Weights of a small GPT-style language model, trained from scratch on English Wikipedia.
Architecture: LayerNorm before each block, biases.
Training: a variant of Muon for these matrices, 6703 steps.
Each number is 128 + 24 x the weight over the matrix's rms, rounded and kept within 0 to 255. Layers, rows and columns count from 0.

# layer 3 attention key, 384x384, rms 0.0518, rows 265-319, columns 336-383
[[171 160 142 116 158 123 121 163 142 164 142 142  69 123 110 107 110 152 131 111 149 107 156 165 126 151 135 153 110 173  98 172 119 102 161  87 124 172 131 142 113  85 167 143 118 137  80 173]
 [164 137 113 180 101 148 158 118 134 129  86 133 153 138 121 139  96 126 122 142 104 107  69  75  99 145 117 137 111 131 179 138 153 103  87  99 129 148  95 131 130 122  73  76 146 179 132 146]
 [135 155  96  98 125 125 131 130 107  98  75 134 130 142 131 109 118 140 110 100 113 146 116 191 128 149  78 148 118 181 161 100 151 156 134 138 114 117 124 142 162 105 152 145 147 145 156 116]
 [138 107 117  76 139 134 189 125 147 113 145 130 129 155 143 138 152 134 153 168 112 104 124 151 139 105 175 122 120 143 112  90 165 120 141 162 156 112 149 145 122 137 104 137 139 146 119 115]
 [145 161 126 173 126 107 181 138 148 104 106 140 122 134 118 147 108  92 158 133 103 113 170 106  98 103 171 137  88 110 123 126 144 107 156 144  65 122 142 146 159  81 116 106  90 124 102 172]
 [136 161 156 111 154 105 158 134  98 140 110  95 126 151 125  97 124 108 136 133 128  95 146 123 116 158 108 154 104 141  71 147 145 158 103 118  82 168 175  98 150 133  98 157 149 164 118 135]
 [130 152 147 139  81 198 110 178 182 123 105 100 163 101  79 164 167  84 142 119 119 150 124  91  50 133 135 127 127 152 121 138 172 137 151 138 104 160 124 124 120 134 173 139 169 120 124  94]
 [109  89 106  90 121 128 132 153 130 127 131  85 140 127 139  68 108 144 103 157 117 114 145 160 163 102 121  95 102 160 122 127 134 113 122 120 134 121  98 134 123 162 135 137 155 170 148  98]
 [110 132 101 142 104 129  97 147 121 128  99 166 111 128 100  99 139 139  97 161 134 116 127 142 122 113 106  64  98 146 133 113 110  78 110  84 140 122 174  97 116 115  69 160 130 123 135  93]
 [ 94 155  94 110  98 110 117 113 106 147 105 111 104 114 128 140 157 100 129 135  96 150 108 119 158 141 148 137 109 121 119 142 159 143 164 102 174 130 170 135 129 125 131 101 131 126 126  92]
 [127 173  84 148 149 111  96 204 133 122  71 144 135 101 101 143 122 128 126  89 137 104 120 132 121 144 120 136 112 146 116 125 179 124 111  87 134 107 125 111 138 161  99 170 132 204 181 111]
 [136 113 138 111 123 133 132  88 178 102  89  94  85 136 101 140 107 105 110 140  92 118 127 172 152 116 128 146 128 139 168 130 170 147 177  86 103 131 113 156 108 109 120  63 103 168  91 175]
 [126 152 132 154 119 133 156 131 101 161 119 129 113  87  81 125 216 125 149 148 115 174 126 121 153 119 139 119 141 118 164  94 153 136  91 109 147 137  72 134  91 158 121 163 111 113 173 153]
 [122 166 142 106 133 133 180 136  88  89 117 101 148 120 112 124  66 152 134 160 131 103 141 145 125 128 116 110 137 118 189 150 127 126 111 120 170 116 132 102 123 133 104 181 141 156 118 104]
 [137 117 156 106 122  89 183 134 114 145 118 143 116 102 121 156 158 152 132 130  52  99 125  94 147 150 155 117 153 138 149  94 132 132 139 121 125 150 134 136 190  94 138 103 127 144 149 115]
 [183 173 128 158 117 134 146 107 118 158 134 136 126 133 140 131 140 147 104  98 103 106 144 132 128  94 155 146 130 140 122 134  79 108 133  82 157 120 107 116 147 120  91 142  99 106 181  79]
 [118 130  99 117 127 136 105 115  85 152 107 148 140 163  95  99 140 108  77 112 161  97 140  85 139 113 131  87 123 111 153 117 136 108 109 114 155 105 174 130 127 104 150 112 122 141 138 147]
 [151 114 193 167  72 126 105 132 163  93 147 104 126 118 134  88 128 109 132 120 122 124  94 163 172 115 164 151 126 156 148  96 121  94 144 171  97 129 137 134 145  66  94 100 129 133 105 122]
 [ 97 156 131 115 161 154 122 149 123 141 113 108 128 102  65 123 109 172 112 125 107 128 108  90 122  88 151 143 161 138 124 121 135 134 131 168 112 158 122  93 124  99 107 150 135 114 135 145]
 [ 94 104 156 129 178 135 157 115  87 144 141  89 174 125 103 152 130  97 139 147 119 162 119 104  97 115 168 122 112 119 126 152 138 121 130 142 117 126 133  76 135 141 141 138 139 124 114 154]
 [156 115 132 173 184 118  98 100 103 170 148  97 156 113  68 125  86 102 116 132 132 159 103 139 143 133 101 135 208 172 128 133 169 176  56 128 149 112 115 145 124 179 124 161 154 184 109 136]
 [138 168 130 133  84 137 133 108 116 131 149 102 141 157 102 126 168 140  92 147  86 108 142 115 159 136 121 119 136 150 103 146 122  92  97 106 137 140  92 157 127  64 132  97  90 113 158 113]
 [114 140  98 126 159  97 109 131 127 140 109 167 158 128 119  99  83  81 126 107 195 145 136 133 165 131 154 126 129 150 124 101 129 105  93  79  94 144 169 127 107 133  94 145 112 130  91 115]
 [133 109  94 108 167  80 119 146 144 132 100 177  91 112 126 127  89 152 138 136 148 121 106 150 167 132 120 111 119 120 145 113 112 114 174 128 103 126 149 123 136 163 131 126 140  74 137 172]
 [119 161 122 131  95 126  98 106 158 128 127 121 133 122 126 136 117 138 133 134 118  67 146 174 119  76 151 114 122 125 131 152 134 159 127  98 179 139  98 128 159 150 111  78 179  92 120 134]
 [ 97 116 132 157  94 137 151 159 112 111 106 172  69 107 170 188 144 124  75 123 147  74 141 116 132 107 106 155 159 136 133 116 108 107 116 107 109  77  56 122 127 139 100 156 150 133 121 140]
 [100 146 108 131 113 133 107 158 153  81 117 118 138  98 179 161 138  97 112 150 134 126 122 119 142 107 154 115 161 138 165 125 140 138  94 163  98 147 121 109 103 116 163 134 170 128  85 157]
 [128 108 125 160 119 139 113 145 158 153 157 126 143 163 144 112 174 114 128 133 101 149 132 100 126 123 161 104 113 172  92 172  92 140 122  88  86  80 138 102 144 107 166 152 167 130 125  99]
 [171 135 119 117  81 164 158 109  99 117 148 179 107 105 151 172 127 129 113 103 132 111 132 135 104  89 114 145 105 127 147 110 158 177  89 104 147  72  85  87 137 130 126 142  97 122 140 190]
 [141 126 131  65 115 145 129 102 162 146 145 149 155  56 150 138 189 166 154 122 135  91 185 152 122 158 172 149  33 131 137  70  95 103  73 137 159  80 127 121 164 144 126  99 147 159 100 121]
 [152  93 126 120 114 155  87  93  99 148 168 112 125 141 121 115 122  95 108 125  92 100 140 116 139 121 118 130  95  82 113 128 132 147 116 138 128 138  89  96 108 104 133 122 159 137 152 120]
 [121 144 112 115 137  92 127 156 144 153 194 133 114 135 120 148 133  99 138 132 157  98 121 182 115 103  95  96 110 102 157 141  82 138 162 123 124 138 123  96 183 105  82 117 111 139 124  97]
 [131 145  91 104  96 144  79 131 124 120 136 117 157  88 146  95 181  46  89  93 134  71 123 105 129  97 184 139 123 111 107 133 179 138  92 164  77 118  79 157 152 146 140 144 139 149  94  86]
 [116 124 175 125 128  98 134  93  89 156 104 153 115 131 137 147 144 139 135 139 101  96 141  90  79 118 120 136 166 125 136  95 121 151 135 117 138 140  98  93 107 116 110 133  78 128 109 118]
 [109 141 151 156 102 155 118  88 101  94 122 176 117 124 159  91 146 113 158 137 120 144 128 129 125 116 147 124 108 179 162 214 119 131 128  81 132 111 157 110 154 146 118 144 106 131 114 120]
 [127 119 136 152 145 111 137 110 113 125 131 151 162 126 141 124 167 149  97 132 159 125 144  87 113 121  64 160 120  80 128 138 116 110 143 113  87  85 117  97 122 115 144 106 134 169 132 161]
 [135 144 141 165 133 136  97 142 129 168 100 149 145 112 152 107 123 147 150 154 129  99 149 131 115 156 141 146 106 179 107 121 155 130  97 152 151 131 141 122 122  99  87 161 101 151 141 139]
 [ 91 101 139 156 158 112 110  82 181 169 146 123 139 138 140 117 171 135 123 120 154 128 116 137 118 136 128 119 155 110 147 125 121 125 134 143 171 114 115 129 140 111 108 156 113 132 145 183]
 [ 71 128 152 117 162 141 138 145 136  76 123 111 126 163 136 134  90 110 111 104  96 143 144 113 120 157 173 136 156 150 124 145 150 144 116 122 140 153 123 149 129 132 142 165 127 141 102 142]
 [122 167 155 130 115 154 127 109 109 114 179  96 107 114 138 155 131 106 103  92 165 125 115 109 141  91 140 134 124 154 126 125 125  84 138 106 129 144 138 106 120 129  77 155 151 106 142  97]
 [120 145  86 143 118 118  74 128  99 130  91 129 162  89  90 123 149 131 150 199 137 130 105 147 114 122 103  76 145 109 154 149 113 140 116 105 155  90 148 135 139  74 136 137 136 160 125 168]
 [110 117 115 161 107 161 111 118  88 118 168 155 142  88 130 141 150 124 181 144 112  84 121 172 121 106 146 128 115  78 151 138 115 117 107  84 100 168 149 154 117 135 106 141 173 110 116  97]
 [120 133 136 149 145 141 163 114 166 122 172 144 184 139 119 139 120 167 189 114 137 125 103 124 100 125 119  94 136 103 165 150  86 173 117 120 132 129 124 148 127 126  74 139 115 142 122 146]
 [187 106 119 128 138 108 131 127 156 133 105  97 127 141 146 111 102 124 130 125 113 131  73 158 142  68 162 111 115 155 127 127  80 112 124 161 146 146 166 149 130 153 125 102 136  99 130 141]
 [101 102 140 139 123 116 114 176 145 136 174 137  77 159  92 128 140 145 133 129 140 121 154 127 147 116 165 140 155 165 130  95 121 155 116 176 162  99 127  86 120 111 116 144 132 112 104 111]
 [159 147 128 160  85  72 142 110 175 102 156 149 153 146  99 171  99 121 108 101 123 151 175 107 131 174 140 119 183 154 133 122 105 122 146 154 124 130 100 129  85 158 151 136 165 118 143 105]
 [140 106 143 115 125 162 127  41 147  59 129 154 165 127 124 137 170 135 145 103  64 147 154 127  88 163 160 119 129 120 189 146 104 100 113 123 115 128 138 124 103 121 111  91 143 109 101  93]
 [129 131 144 122 120 154 112 133 115 145 146 165 117 135 163 134 122 130  82 113 132  96 117 133 108 158 152 152 172 108 133 182 195 130  48 117 135 103 153 121 129 138 134 125 103 140 136 110]
 [143  97 128 156 158  95 122 118 101 101 137 151 177 121 141 112 125 136 109  57 149 128 156 140  82 123 138 125 125 110  96  95  74 156 103 139 177 131 174 104 172 160 163 140  86 113 119 159]
 [ 95  85 105 141  89  98 108 192 146 128 160 148  95  95  92 154 116 100 117 106 105 140 163 118 145 168 136 144 106 126 122 105 119  85 183  99  88 137 106 116 107 127 158 134 151 140 205 120]
 [162 103 135 139 152 142 173 100 141  92 121 154 148 149 104 128 181 130 190 152 170 151 142 100 116 128 153  90 106 130 123 119 118 163 157 153 148 168  79 157 130 150 156 108 134 118  55  95]
 [123 183 163 139 171 137 145 103 119 121 176 142 160 126 107 162 149 127  97 177 123 167  89 153 135 175 119 110  80 175 163  98 147 121 133 134  97 104 122 104  76  91 102 107 122  75 132 123]
 [146  78 126 144 151  95 124 129 122 153 125 118 151 117 102  94  89 122  93 118 129 192 115 137 111 112 143 149 130 121 116 118 107  90  98 184 156 149 138 101 197 114 133 123 127 116 144 117]
 [110  80 116  82 136 123 128 106 135 141 111 144 110 101 158 143 130 114 150 128  38 141 112 145 106 150 114 127  84 121 134 153 163 199 157 141 127 107 193 116 159 117 134 118 108 124 121 116]
 [ 99 165 160  95 131 128  90 117 164 118 167 130 125 135 133 156 189 145 119 165 109 107 123 116 147 167 146 144  93 142  95  93 158 138 181 116 163 124 139 153 142 112 108 124 125 126 135 122]]
# layer 3 attention query, 384x384, rms 0.0544, rows 266-319, columns 336-383
[[133 129 130 136 136 105 165 142  97 128 136 149 139 117 105 135 120 166  99 126 174 155 178 147 100 132 167 143 128  88  73 143 155 124 153 127 149 166 163 151 136 113 115 188  94 133 182  71]
 [108 105 108 123 140 158 121 136 178 137 127 135 190 135 107 132 152 106  98 139 127  96 134 125 111 138 131 158 139 138 103 177 126 120  82 124 121 179 126 159 133 125 160 149 129 189 162 147]
 [130 107 121 146 135 121 130  79 115  96 141 134 129 112 101  98 142 186 127 112 138 124  83 110 137 111  84  86 111 123 130 130  90 155 136  72  98 115 120  69 146 222 152  70 121 157 100 105]
 [123 126 120 144  82 149  74 132  91 120 136 168 130 106 133 128 125 129  91 134 152 130 142 151 164 165 152 116 142  88 161  80 147 126 122  92 135 135 136 120 148 135 142 128 136  94 116 149]
 [174 139 136 140 131 124  94  99  99 131 148 129  85 152 116 142 121 119 114  64 171 135 177 120 159  97 141 108 124 114 162 111 143 152 122 125 167 102  77 132 106 139 120 134 132 151 135 128]
 [148 129  72 125 169  96 143 140  74 154 137 122 106 108 112  92 131 141 104 106 141 133  95 102 165 121 116  91 125  93 114 134 154 158 142 149 130 130  87 141 141 165  93 166 122 164 159 135]
 [135 124 110 120  71 150 109 149 111 186  99 139 116  96 113 137 125 113 103 180 106 135 102  89 161 122  93 121 116 127 132 133 135 137 173 168 147 139 100  82 137  99 127 101 145 127 129 186]
 [102 119 140 105 166 128  92 127 109 130 131 167 134 147 105 164 103 149 112 111  97 107 119 144  97 139 142 120 164 126 165 120 101 155 111 177 140 141 125 117  97 121 144 157 127 107 154 126]
 [122 117 136 135 166 135 132 158 149 102 121 104 132 142  88 170  85 135 145 103 147 182 116 158 110 115 111 133 107 141  67 114 116 129 110 102 111 132  88 165 157 140 130 166 140 112 123 132]
 [193 124 139  82 113 156 156  88  91 168 145 136  85 128 113 129 155 151 168 141 120 152 148 127  81  64 129 160 134 132 163 110 127 134 174 128 102 172 115 115 128 150 159 105 131 153 139 170]
 [184 154  78  92 118 117 124 132 176 110 148 156 118 131 147 154 138 116 115 103 151 137  88 124  43 214 102 149 153 106 115  78 156 122 111 177 148 133 101 101 140 144 203 154 166 121 140  85]
 [130 108 127 129 180 110  86  96 122 158 113 107  95 122 175 115 132  91 119  89 144 106 134  73 147 139 194 111 155 149 109  90 158 154 128 173 133 139  91  97 163 129 127 107 108  91  70 126]
 [143 146  99 121 103 113 163 104 180 145 142  89 157 163 141 147 111  91 107  97  85 139 132 109 151 108 142 114 122 146 140 164 163 125 110 164 136 138 147 150 129 131 159 159  98  81 142 133]
 [119 167  98 148 128 157 161 127 127 103  66  67 153 137 137 126  89 122 110 140 108 151 145 133 104  94 107  85 109 116 121 124 139 133 112 114 121 149 116 147 115 171 142 133 120 124 116 135]
 [134 146 118  78 149 127 115 161 117 133 141  86  82 155 145 156 107 152 113 114  94 136 140 118 120 173 133 146 140 129 180 128 140 149 139 104 163 118 138 143  79  86 130 104 139 138 140 117]
 [124 118 148 108 137 113 124 170 151 126 137 120 101 159 122 188 156 156 102 152 141 131 145 131 121 125 135 139 141 171 127 130 136 104 121 119 164 147  79 149 161 170 162 124 119 121 110 101]
 [113 129 114  95 164  59 142 133  69 167  97 108 111 136 137  96 116 143  60 140 118 106 143 109 145  87 135 137 141  90 135 130 118 143 147 129 138 148 114 109  56 128 141 174  57  98 196 141]
 [168 131 130 154 171 108 133 107 115  99 112 131  89 135 185 122 162 113  92 113 152 119 144 114 161  97 142  95 112 125 129 127 125 109 132 102 116 177 129 156 120  95 171  82 158 160 127 129]
 [ 96 153 120 114 102  64 140  83  93 127  88 173 122 149  89 119  94 138 135 119 144  86 149 100 149 162 145 148 117  73 162 137  96 175 144 144 173 133 114 173 141 100  98 102 158 134  92 118]
 [110 143 139 114  97 120 123 158 145  48  77 139 122 110 110 150 158 119 154 113 126 128 134 155 144  85 104 116 126  92 142  98  88 137 191 157 102 120 144 133 133 169 116 115 149 138 168 133]
 [119 125 114 113 173 157 131 123 106 139 129 118 132 116 114 102 113 122 108 111 162 131 106  93  92 107 194 143 117 127 121 115 111 113  95 111 102  89 131 139 159 116 125 149 142 115  85 148]
 [112 108 166 114 110 101 111 141 137 150 132  97 149  83 130 124 185 130 108 138 142 145 165  95 109 162 121 115 111 140 136 166  99 132 143 142  98 122 140 119 199 167 111 112 170  93 133 165]
 [148 128 150 135  69  60  86 160 129 143  78 138 106 139 113 131 126 103 113 129 159  84 125 136 140 130  98 131 119 152 121 115 100 104 184 122 189 142 112 179 169 137 163  82 153  84 116  78]
 [171 112 105  93 117 168 162 159 157  85 154 130  98 118  92  64 137 104 104 159 150 163 124  85 186 120  91 175 103 130 167 163  93 130 129 169 115  89 137 125 135 120 108 131  90 185  71 111]
 [138 138  94 109 140  97 138 140 146 138 120 104  95 133 128 106 128 120 129 142 131 147 153 129 139 162 138 144  93 158 122 179 119 157  88 158 122 136 174 171 140  89  90 164 130 124 168 122]
 [122 114 142 139 150 170 121  96 143 132 138  89 110 132 141 107 134 117 130 137 163 144 130 144 179 148  88 125 105 115 136 139 123 142 150 145 110 160 135 165 183 132  90 110 126 131 161 115]
 [114 164 108 124  91 132 141 110 140  89 116 126 105  99 154 103 132 161 118 106 124 107 127 139 147 173 115 126 110 125 114 126 127 117 117 144  88 157 120 135 133 141  94 124 114 158  57 137]
 [ 82 124 129 150 137 143 101 133 104 137 167 130 145 135 125 107  84 126 140 144 140 134 137  97 143 117 149  86 126 110 126 105 126 113  96 143 121  98 105  97 141 126  96 142 144 146 125 117]
 [124  96 111 135 145 108 130 117 165 148 139 140 160 140 163 105 125 140 146 161 139 116 110 161 126 120  82 153 180  89 148 129 123 134 132  89 100 101  58  86 113 129 160 117 128 106 146  94]
 [ 59 144  99 115 158  80 128 175 155 141 175 147 130 110 135 141 135  96 107 103 102 146 107 130 143 173 155 112 125 126 148 121 135 152 156 112 141  84 182 179 164  81 134 128  92  95  93 103]
 [124 162 129 181 137 138 117 124 119 159 111 109 140 136 103  90 135  90  77 108 104 160  59  73 146 101 100 163 151 120  99 129 144 156 146 139 106  94  82 125  87 157 160 106 121 155 104 126]
 [ 72 181 109  90 127 104 160 121 173  85 153  71  94  96 166 126 112 144 155 136 103 172  94 172 160 101 103  78 119 117 149 135 134 126 213 118 166  90 143 115 142 159 128 186 163 156 114 138]
 [144 169 106 161 161 102 138 170 127 163 144 113 150  76 144  82 131  99 124 180 137 119 138 125 146  60 163 113  95 144 151 157 102 152 150 167 151 117 109 203 129 138 162  89 156 133 165 117]
 [168 175 157 170 111 178 129 166 139 151 108 130  59 159 138 141  79 126 126 126 167 121  73 110 109 159 126 162  95 126 126 132  92 144 123 149 106 138 105 153  80 122 134 157 143 150 164 133]
 [167 151  99 121 161 125 151 137 124 109 132 120 157 127 177 127 175 103 124 139 105 106 146 104 135 146 107 113 146 114 119 103 178  95 104  92 100 116 123 123 150 113 126  94 104 140 126 140]
 [132 130 145 109  92 110 107 143 152 109 119 112 121 151  78 142 132 141 114 122 114 152 117 132 132 140 143 147 163 125 136 122 123 160 166 103 129 164  97 120  97 140 139 155 109  86 133 140]
 [124 152 167 104 113 116 107 196 136 126  98 102 143  76 148 120 161 131 107  94 132 143 145 156 171 125 131 160 128 122 127 115 156 158 105 147 102 108  85 121 112 190 131 154 152 134 139 135]
 [158 108 124 180  95 171 123 128 152 123 133 121 131 123 159 119 102 126 139 130 105 132 108  86  98 118 128 110 170  85 150 135  76 106 107 146 202 137 103 152 125 131 121 120  61 143 140 137]
 [139  92 106 135 166 167 152 112 155 137 141 114  97 110 110 179 121  96 121 105 133  72 126 180 106 114  88 169 149 137  77 124 108  75 149 124  83 116 147 123 142  92 121 153 111 154 169 113]
 [129 139 115 143 149 115 116 126 100 103  93 120 114 157 147  93 168 136 128 114 128 186 143 155  93 100 131 182 112 171 169 168 132  98  98 125 103 144 125 159 142 122 171 100  82 172 129 133]
 [143 126 145  79 117  76 118  98 129 100 111 144 134 132 150  87 151 145 139 110 100 143 111 151  82 114 143 135 197 168 158 118 148 142 118 136  84 151 139  76 125  91 131 118 122 152 197 148]
 [152 138 115 125 125 128 139  67 127 120 157  91 144 125 122 139 133 137 114 149 134 119 126 128 122 106 112 107 125 138  88 123 162 134 139 153 113 175 131  80 133 126  99 112 133 105 154 159]
 [110 146 130  88  83 102 127  84 153 179  85 142 103 146 145 174 114 165 105 124 149 187 126 153 158 147  94 118 132 128 122 169 179  88 120 103 205  87 101 126 127  81 136 182 111 108 174 148]
 [139 102 142 113 203 152 140  74 124 125 124 169 114 125 111 123 100 139 124 137 117 113 102 165 138 167 139 115 112 129  85 177 140 147  93 186  97 199  96 131 135 154  90 122  86 145 155  99]
 [124 118 150 111 135 129 125 127 151  98 110 150 111  97 134 107 121  93 127 101 138 139 148 121 182 117 112 139 149 174 109 132 117 113 163 139  93 103 139 111 137  89 166 141 116 108 142  99]
 [150 156 152 126 128 147 162 137  82 125 152 182 140 155 116 106 172 102 172 116 129 144 135 108 123  91 108 119 146 122  83 146 104 169 104 142 100 135 148 146 137 123 177 151 142 133 148 143]
 [158 122 120 133 137  68 124 125  99 163 119 103 142 146 134 132 139 124  95 141 130 158 156 144 136 129 110 120 115 105 129  89 115 116 118 150 109 136  76 148 117 140 120 118 114 157 101 208]
 [163 138 166 127 164 178 138 133 155 139 116 111 174 142 142 130 143 119 120 150 107 138 153  98 133 107 132 126 130 147 174 129 140 102 143 149 133  80 131 135 102 128 110 101 133 139 120 102]
 [154 116 170 168 143  88 128  92 125 142 122  96 109 126 101 107 146 121 141 158 138  97 115  80 130 124 161 138 153 142 144 165 125 131  75  93 104 120 158 133 138 150 131 143  79 105 125 105]
 [144 135 101 134  82  74 129 117 103 130 131 157 124 110 101 153  91 186 100 153  99 122  98 125 137 118 109 173 120  99 119 136 123 141 148 130 133 102 135  92 118  82 108 164 112  99 124  79]
 [129  82 124 123  87 132 136  98 147 126 139  76 107 138 136 105 120 157 131  70  75 157 150 128 151 163  99 121 147 121 100 175 107 140 153 127 117 150  66 167 139 145 101 171  96 146 133 136]
 [103 132 111 110 118 128  99 123 115 163 172 100 167 137 154 122 138 160 144 106 105  96 131 109 183 105 141 102 160 116 125 180 144 109 153 120 143 151 127 179 141  83 130 117 152 130 123 105]
 [111  91 109 109 112 146 134  78 114 150 182 144 129 130 133 143  78 116 126  94 176 126 117 133  99 171 143 105  87  93 111  40  86  76 129 129 131  78 155 145 102 144 145 153 123 140 112 134]
 [113 133  94 134 135 113 150 158 110 138 103 101  65 108 136  78 148 119 150  83 149  85 141 140 145 119 138 128 128 137 119 159 115 114 127 132 100 155 110 146  99 129 121 158 113  90 137 105]]
# layer 3 attention value, 384x384, rms 0.046, rows 256-270, columns 336-383
[[142 116 159 156 147 166 124 183 142 117  93 136 131 122 112 121 139  83 163 130 140 120 151 135 134 184 105 137 131 104 112  92 110 107 142 130 125  92 156 146 172 132 158 117 132 127 169 106]
 [ 95 133 137  90 136 158 136 155 112 182 133 128 111 150 141 121 135 172 166 147 138 106 115  90 134  88 103 135 127 120 104 158 126 103  88 169 154 111 116  96 109 125  72 115 157 119 139  94]
 [172 133 129  62 156 113 131 131 146 111  77 128 106 119 107 106 105 147 116 149 125 139 124 126 178 117 108 149 149 114 102 114 105 136 152 142  88 145 148 143 117 122 167  88  99 132 150 125]
 [148 143 118 121 147 111 129 151 130 130 140 176 135  52  98 121 148 143  29 122 141 152 186 121  72 117 104 156  74  75 178 158 141 140 137 102 100 149 136 133 107 130 130 130 146 150 138 134]
 [128 168 119 141 167 126 155 145 121 162 154 119 128 156 168 146 137 167 164 156 130  81 119 166 106 108  96 115 115 133 175 113 119 105 111 132 114 159 110 123 160 126 126 119 121 147 168  99]
 [ 95  92 142 137 129 156 151 153  97  79 111 127 128 133 121 121 137 150 150 132 154 107 142  92 139 134 170 112 129 138 145 114 109 155 147 134 168 128 128 110 111  91 104  86 108 145 148 136]
 [153 136 133 142 145 161 139 170 118 146 154 169 156  87 154 104 141 148  95 117 141 149  85  89 115 132 143 164 121 127  91 116 129 101 124 120 116  92 139 140 142 149 122 130 103 113 176  98]
 [113 144 157 127 125 151  82 113 134 122 128 139 116 123  94 132 109 105 126 120 131 115 125 132 142 161 139 133  91 117 131 116 145 140 109 119 146 110 141 114 150 137 148  68 125 189 125 119]
 [159 168 138 104 140 102 141 142 138  89 127 152 147  84 109 147 122 176  88 184 138 163  96 132 116 101 120 115  94 146  99 138 128 124 100 162 157 147 119 158 132 118 153  97 172 119 166 109]
 [108 129 174 130 150 103 149 136 123 132 157  59 134 101 134 126 158 118 159 136 148 125 124 140 144 139 108 122 122 143 118 135 124 117 130 142 143 119  72  96 114 148 103 131 107 114 136 103]
 [121 107 146 166 141 130 135 121 130 160 148 125 123 125  89 135 167  96 123 134 126 114 129 109 115 127 130 113 109 110 133 175 185  91  88  93 122 148 147 136 112 153 130 159 164 147  98 124]
 [139  79 145 147 101 138 102 153 139 125 121 113 117 155 117  87 103 149 157 135 148 109 127 146  83  69 130 115 108 138 111 147 152 157 140 143 131 103 152 102 107  85 121 143 123  93 140 108]
 [143  73 125 114 120 122 120  99 120 181  70 130 137 168 105 112 166 152 120  63  92 104 135 101 125  97 135 122 137 100 163 137 121  97 137 149 100  93 121  83 130 111  94 153 126 120 148 151]
 [135 162 123 156 104  99 153 142 150 125 160 126 102 142 160 130 105 158 142 153 106  73 113 150 138 167 159 140 155  89  95 142  65 132 155 101  89 104 163 184  97 156 102 124  88 145 138 161]
 [127 161 142 131 120 123  74 124 118 158 135 139 132 150 118 115  85 109 118 152 135 138 169 140  85 111 142 129 129 119 118 105 157 155 119  55 121 153  82 124 141 122 160 108 124 149 130 169]]
# layer 3 attention output (transposed), 384x384, rms 0.0676, rows 256-269, columns 336-383
[[ 83 116  85  98 109 103  99 149 148 142 169 113 109 105 140 145 135 189 156 124  65 144 113 105 175  76 132 143 111 163  93 115 117 155 112 111 171 157  88 158 124 117 144 134 183 148 142 117]
 [126 132 112 150 150 163 136 170 123 167 105 131  91 111 126 116  91  81 131 106 107 126 133 146 126 101 164 145 118 133 135 112 105 134 163 120 116 121 129 103 119 137 159 102 145 118 142 139]
 [ 95 100 150 160 152  90  91  91 166  98 121  94 150 131 124 143 166 132 134 103 146  89 114 156 138 148 151 121 110 171 112 131 109 114  71 156 149 147 136  85  97 143  96 112 150 141 110 145]
 [ 84  97  96  91 117 138  69 154 142 107 160 114  68 123 141 141 118 128 175 133 115 151 114 121 163 150  78  93 167 164 117 109 122 181  99 136 145 158 135 144  97 123 125 135 110 106 118 121]
 [133 162  94 131 152 142 141 154 162 143  96 112 160 117 106 153 133 110 131 132 139 138 132 140 155 140 102 112 161 123  99 160 130 145 132  90  64  67 116 136 132 111 132 145 117 133 114 133]
 [144 126 118 132  82 137 111 121 123 150 107 168 128  94 139 118 118 114 115 159  80 143 124 144 120 132 120 126 172  69  92 144 127 113 146 144  86  93 137  99 136 141  92  97 118 143  94 139]
 [103 142  88 150 111 100 153 123 146 113 111 118 100 189 142 159 118 131 102 108 100 119 141 164 140 100 101 126 116 124 130 135 126 114 140 143 148 148  79  93 103 131 136 147 107 157 109 144]
 [140 126 115 148 156 113 130 127 159 139 127  88 165 140 115 167 144 192 155 149 125 145 150 138 156 130 172 124 162 159 105 103 122 111 149 125 123 139 126 133 135 149 104 129  90 124  94 104]
 [103 151 141 187 166 119 100 149 140 196 117  85 106 120 134  72 127  91 163 130 148 127 158 115 143 132  86 144 170 128 133 129 143 142 135 121 102 120  88 125 135 142 118 160 119 128 135 148]
 [161 138 139 110 114 148  79 116 142 150 115 146 152 157 130 146 117 106 179 169 142 144 126 142 178 139 129 128 128 100 113 109 135 121 114 142 149 158 165 133 124 122 132 117 129 161 146 162]
 [137  94 144  99 148 184 134 120 127 135 186 135 163  91 123 153 123 157 144 139 133  95 170 127 142 139  67 166 157 139 132 138  47 158 149 165 104 108  99 158 105 120  97 126 134 140 161 118]
 [151 134 121 183 108 122 126 101 122 137 130 114 127 103 128 157 149 119  77 144  87 111  88 119 127 152 136 125 129 166 156 141 156 102  88 149 164 104 136 144 132 120 134 131 166 144 126  99]
 [114 124 133  98  98 157 152 143 116  91 157 179 112 153 149 149 109 118 136 148 125 126 111 146 141 137 100 127 187 114 131  92 132 172 147 119 169 111 146 184 127 111  80 113 117 135 129 142]
 [138 134 127 102 130 129 142 135 131 135 134 109 175 110 131 152 139 122 137 150 142 118 165 124 139 105  61 147 122 132 115 132 123 127 122 180 163 172 119  58 135  86 157 139 160 145 117 155]]